{
  "d_model": 448,
  "positions": "rope",
  "qk_norm": false,
  "parallel_block": true,
  "lr_mult_up": 1.17,
  "warmup_steps": 200,
  "schedule": "wsd"
}
Each number is 500 + 25 x the weight over its row's rms, rounded and kept within 0 to 999. Layers, rows and columns count from 0. Numbers have three digits each. The size before them is the row's rms in percent of the matrix's.

# layer 6 MLP up, 1792x448, rms 0.164, rows 1647-1791, columns 128-159
092:523559505497507489524442487503509508508520534490492537515496528515484490501503520483463477502489
107:488537500482485534537490530473522545484515515527502499512472527506476546527516503511519513495502
106:509517508501481453498535505481488511497480527501560514517437462522507469435535446477492546515515
102:514488498514478524519522537504503523541541499506484491516465477511481497533467435516512534523494
104:491448507506560492525518471489478469513497492500518462471516464531534506491522480460491517525483
099:463498513555523514503561473474485507525496518520471466471494525462512501467498488488475495502486
099:517523549520467513494546512451471500522505493488493542509487470517497501506532488492484516496511
102:506513470502493504493491520505508478470498508498530479502469473488489497505478527496528493525471
090:521477477477505550522472502477511456454511496504478501474520478537499466528497510463506519502451
142:577534511483516534464455493526495464516509545506495522522505493532511471496512521499510497496484
106:524484503571500505477520499474526476511519491486472518532524536534504548507508533509484517487497
105:463505499467466499457531461471523516505471467535519522485515484485461439503458502538549480532483
100:513495507518484497492478538541502501515524514476515495457495501516505483544469497535528514484519
110:496559440506503509522522487542504515497488521536493478479537527511548515483519513520488464493516
104:499495444529556479501519459511482487525520502461508494464492524494468521511507485460454526457500
096:506487536516435466520461502554530506463519500493504455474562487487522522460500540527488520487541
104:524548498488483524478493456458519494510455522483444507495517556476473531533495493469533528489527
104:567463505517529492540513472476480415498533474473480487484512472505499494521531522531523494468473
096:500504488495471488483473497467506469530505514523497536484473529519467531530522522516501505495512
092:518520520497483501509533476512550495498495484494528462523497468466496490527541497560504485523482
107:523489523495528538503492479477524550521512516498507490504465472489491501523536487430521509520449
105:503524454516475468519511486451487489468515499523488496490514529485496509487505483478467500510537
097:467505455497522482525545496515477465486475451508483476523488524490491510534513470505517472484523
094:489509530527507522462447508513485507496497546513509495522513558526523550491523502518481505476544
099:458517498528554473495526498531461529524481508486525469490470536491455502502475497426475504492517
105:516496512518520514497551492531478519521481566492483501493494547445501486516486521530482505528482
109:513490465463510493464514531543509447506506512500488485481468440513472481543499479477474496463470
101:503519527521473495477488513501503490481473489487501521531513437523514506470498505505570532503512
101:502499453502519541490507561476518511512488537502500519491503507458492483485473516502524526471479
107:506482524525499493511506472471487571505453509510550509499491512500477461448499532474479526518488
101:457494490525490519472509560476533494524467508496470500508513539474475522505505439457461518521481
094:455471522521470476512507508505514492511516471508481497482529496519530479534456520528478534489542
103:500519488518493522481519546523484533484521505545521511501474480505511525494490479449540501449476
094:513526502501463476501494496526475485503501518499518526503478470532511476506476492528537472529491
102:507462528511473495491540487488489499517519450484462505524475488466484489460520514479493472526507
105:497418461532517507497483473510493491467487546484508512504502507497502531495515539502510520466528
087:512466500491440487494496462476522550496472462524453521479494516516496520496484513495499496491532
102:492495488519478479498473483461550497493473476482478508542469440497512468498540534473459524509488
092:477514514490478510525532532486465510489540481482497547502467441486511508506530522487470464457481
093:477476526476488477527513534550549513534500547528494511521489529476520487524509526510513513476459
105:495553501524502479480504525499459519517500515487542441535529504500494504436539504497512525499525
110:537511495543497498532476495486527508500497493494527490461537507485538473517480485510462461517498
099:503474507530486499484537440512477490505477483498498498573498446501528477496494513464539497496540
104:466542509454498486471524485500484516486510490510533518503469510491536497519495516510499496461510
103:477534538461509513522522500490460533530505485534480454489509518529508495506542505489494480470512
099:479493500503475530554506491484522479458483534524525448533516482476459481450524538473503498510467
103:497518519490462545492471495525524491535503518551489448498484496457494524470493499490488511484487
111:549463463514498477503503494522491483517540451473522481525542524499563473476506500518516520484532
094:483496496510517516457481512497511516549473506542502527495507491518527468457540476519506491532497
095:502492512503501432474482503496511503488525427526488555471451553480532499510477530497465503447490
104:506473507534492500444542494491451479480496437459497502507487517503555480488532505489494528513522
087:491516501491477441536480477452489504481497508511483501470493532509483505521515465471477562504479
097:481527511501484529484524521493489482427479496534495554533522504502540522460498483446543496495499
101:466520490485548506500527543494487509553509523504461512502462517491491529486470465455523491501514
105:518458531473476489485489454484514478514540500464501477488504529514549442481462519508486503487521
103:501499519478485512505500465534452450494490480513516491483544492478534493469502501502527555463527
095:495491509502521487479508505501530478503536468509515502497494486497528503471541474499478458527509
105:507496496478548489485504515495498496494564495486477467551485488459510453485492507478489546502497
103:518469504506511509499527551501481507553492538460464521514561471507519453502475484513502497528449
094:485510512483515518497503527539517529501511505513510520477530495544499536502545547513455505480459
095:470512527496503502486524468516475511540493511497531468522557469486460515495466487500510491516505
095:489505527536513525506471447548513496507518548471509476468488513549456484489503501544485519538507
102:498463549489523527492522469572469504532502526541482486477515493503481514496496509473476533523488
103:482513523523507509534517520504470515515517538500534489538504480496453530487526502459486460530472
095:488461486523479466527493470513548516529454462500532529569477503487480461489484506519509522483497
104:514489539545478534480533515480525479522501498486445488474478518510513480457469528534507481490483
097:490533481520460520520481495482513527514463523515491477509530501519514424574481527505548505515519
104:476457501553507498520533492519497471477463507521463478496493494489500532493511498439517539539522
105:512495483520499457485523534474469514469493491494495509500509542500490485503503528504519531491521
100:482488524501516544496519500488495483462454498477508538485517504546493516498555528476520497494495
098:494470544540508491523482488475516480497467524483567512487538458529494508455558511496478496506502
100:528454506522558495552489546503482502536531530533507489483518515521499515524510498444498513518509
094:467554464485484467483541530490543496501460484500502531453498532493539528466527495502498519459456
103:498516502474499510479546517517483515453471465528519503522480482491483494482546476477485473509502
098:509506495511543492454507484504520525510526515527476547484502494478497530461482522487507505520492
103:429511495491520496492510504476536476539522515455514499472545524513463535541462508474504533560575
090:465511511499512502488529534518531531523476546477485506540533519476466482503499547505461511525508
104:513482506473485504522505501525547512501489542474479485510474498489536519490486511508517522489507
091:514469501495490528491486509500459496506489505478521507532520508474497525531526514509473482513495
100:507504502526502480461506527453484498507485521454509504520496484484508475521489466486503541506478
095:501517503468541517520493503525470511510475501523525567511480502494517512492456518528527510476494
103:510532500493521526513520527496571535488500495504542508512514486511541493488470499472493546506493
104:486503479498510530485463508489492489472499497510507477466556510479505475506515504488480492542509
100:483494504533474504503496472488534537504525454478492489527477508515524485529532491490500496500502
098:479499503520513518485508482481477476498486523438506496527521513490525555512533484501477513530521
091:492517484520535533420569507513499508505522488514507551510531567511521466516490521486536500473517
106:512555505497502523498486510523516485499485537478483500500531451494493490497517502521424454487498
099:511518536542484520532529485495471544526467502485459506476506516524536501507539489508433480516489
096:531461542530452503514500518509498512537499499494496506497485524516513500532491510498510525448511
104:495495505522478504500531495536529549494486534472464514526516502502463509525520521472525478543507
105:469472483466463468493504492532478533489477509497465494510493522555506456489530509489495510471474
095:478512527475463511486466450525523471518521491487516507515486482503474516540489517513496513517498
099:524490484534480486514528492492462455514474494475493520510503492496490520474534505526470493481527
114:519504521476512506499502510508525512536516526528500514513519510475504508481468525504518509493458
099:482481473485506471529454506477505454525470492514467479484450546517464527450450542485433446523509
096:489469497519481494496547527487492475501498504499553488443501521557472512489527487531496509511478
104:542515515554526497493544516502509483473508507473487475485503449457489525496493454494479474481503
093:490458518550490469470496516523467523493471470510472456517536523468494459496508506497455526492469
098:462481501521500499487513508513508509489485541525493476506507487528452539529494510501517518534493
091:523517488490495508485526449532495456464516523513497535521499477530551489501502519541466515529557
101:469504532528497540540479497556505505464463515497506458551512523502473511517532472512487498498526
097:524497527492492488474512514472559530538528543545467510527481473477517470500478500466487517488489
098:502494506486482501498570523477490502518507511496521525527548491487512503504524532517502496555453
103:474529518533487469513520526521492510526506546483532487487521547516488526554568521505497529555519
097:482497539517481503492525490553474491448488576485528474509511526515498535495520538458489477560462
095:429479532516556525548507480486514470502476490488492486508506483483514501494513502453496493517502
097:480456497484507515510528528494511475500475511457472505499498494510522496486462509535491505492481
095:474494544500501475482471535563488519485482566497486502496503531518479511474453511490470495472497
102:468535537502508490468531498488507506504495474456553490491472516511473487491486483427503491499507
097:477492483513469441530536495484540488484484471527513522537524500504489504493523514519490483495526
106:547529470512518501464491502535516457504499491493482454475552526517558488464532540496476478480519
091:497448523503480457528494489482497488464447526487501510469527506516504495461489524495463506551522
095:508503495479548474547500520494494527513497490484495500517541494499481515489512486496490496487524
094:509513496535531477513500517464477471523487510497521510491536493459452500489529529462458512443528
101:452538498509519505523537505509488462506512526515487485478470471495498491470536508519465538497468
114:471534505525467557481499514525528490475456492538514465490451477536493519545426481515500539474498
101:466488509516532512499519485524498499482498461523515538499490501484503510510481508508518510504488
095:503492499531519518523452469442469485462478515491513505499538456473418496470497494477493468459527
103:458516529471497529502482486512527519538435510471477499516479482562450538498517474470484488505500
113:508515545510477500525505580468522519525489536533471507484534518523544454537493484539473528505505
099:522472499543476491494507480481530474497470506547513467489515446475484496490512522510512509545497
099:487468510488501518537499454492503564489515491530537507504517500502471502504512519471469491480493
096:510490484448483554471488529493487578530494490485502496506548486508509522473510554471528456521524
105:520482494571525541490548541478503534499484495505470462495463472514494492519481485471505490518493
101:513458523515499497535529524546500493469508519495506505525514537477474493490525497457508481515439
096:459502479486445474510519485539512475496490451506490485516507498472494494520537460482520513489488
092:467498529537497442525492475497550534487476525483474510519481481489503537510497568470485510503505
110:452562495478491514459534524507497474545451510474460485498448539541450517483515495491481468504512
100:477546499482510507471498480518489457515549491473476475504497508525480520484490545490494517488457
101:500525498496531493533462470508479520491523475521501482476494526522459504500521494533495502496516
095:492533496531508504472494507487489502473484535510489522478494499538521534501510489478479470510495
097:449530467499482476486497504530499494471462537518499550523449512505430497475464495508493493507486
098:473518511527486487435485455500522494492461498497515509533490520521551536531525506488490498534503
099:490528462527525527509509514486499483538502536507504530513477491527528494484470513493480499475495
102:519501505541512452490483496489514491510490497510505514537506479505492430470464522484506572505488
097:494499521515464533491492483488507465500463469492502492478525532514507502493446512497492481514518
096:537479546514471545502493505495471509498515502518514469512507482485503494462473484485518524493501
082:469480450482461522478491511544510466461509487539455529503521507496527485484467502508512525510457
084:477477487473471492529513492480490484495480492492493512454454526507511522491477523506510502526488
101:549484491498519481467533503495497495513495529478513499486486490528534548516458499493490520484493
103:510499512497496483458522521528522527461503538531473476497447519539502489444530514499527533480482
103:517501451522464504483497548488522505515460543486489488508478479506511478531518485554493531520486
102:500523548484557478480517486503492476459472519490497441532495496508511492520525501471494479452497
103:515498490526481473532489462511490492545494494523493508495491491532519516463476506489471437486521
103:502533482485527496459494505520514419505475491491463498526471505512498508511490483465503506469492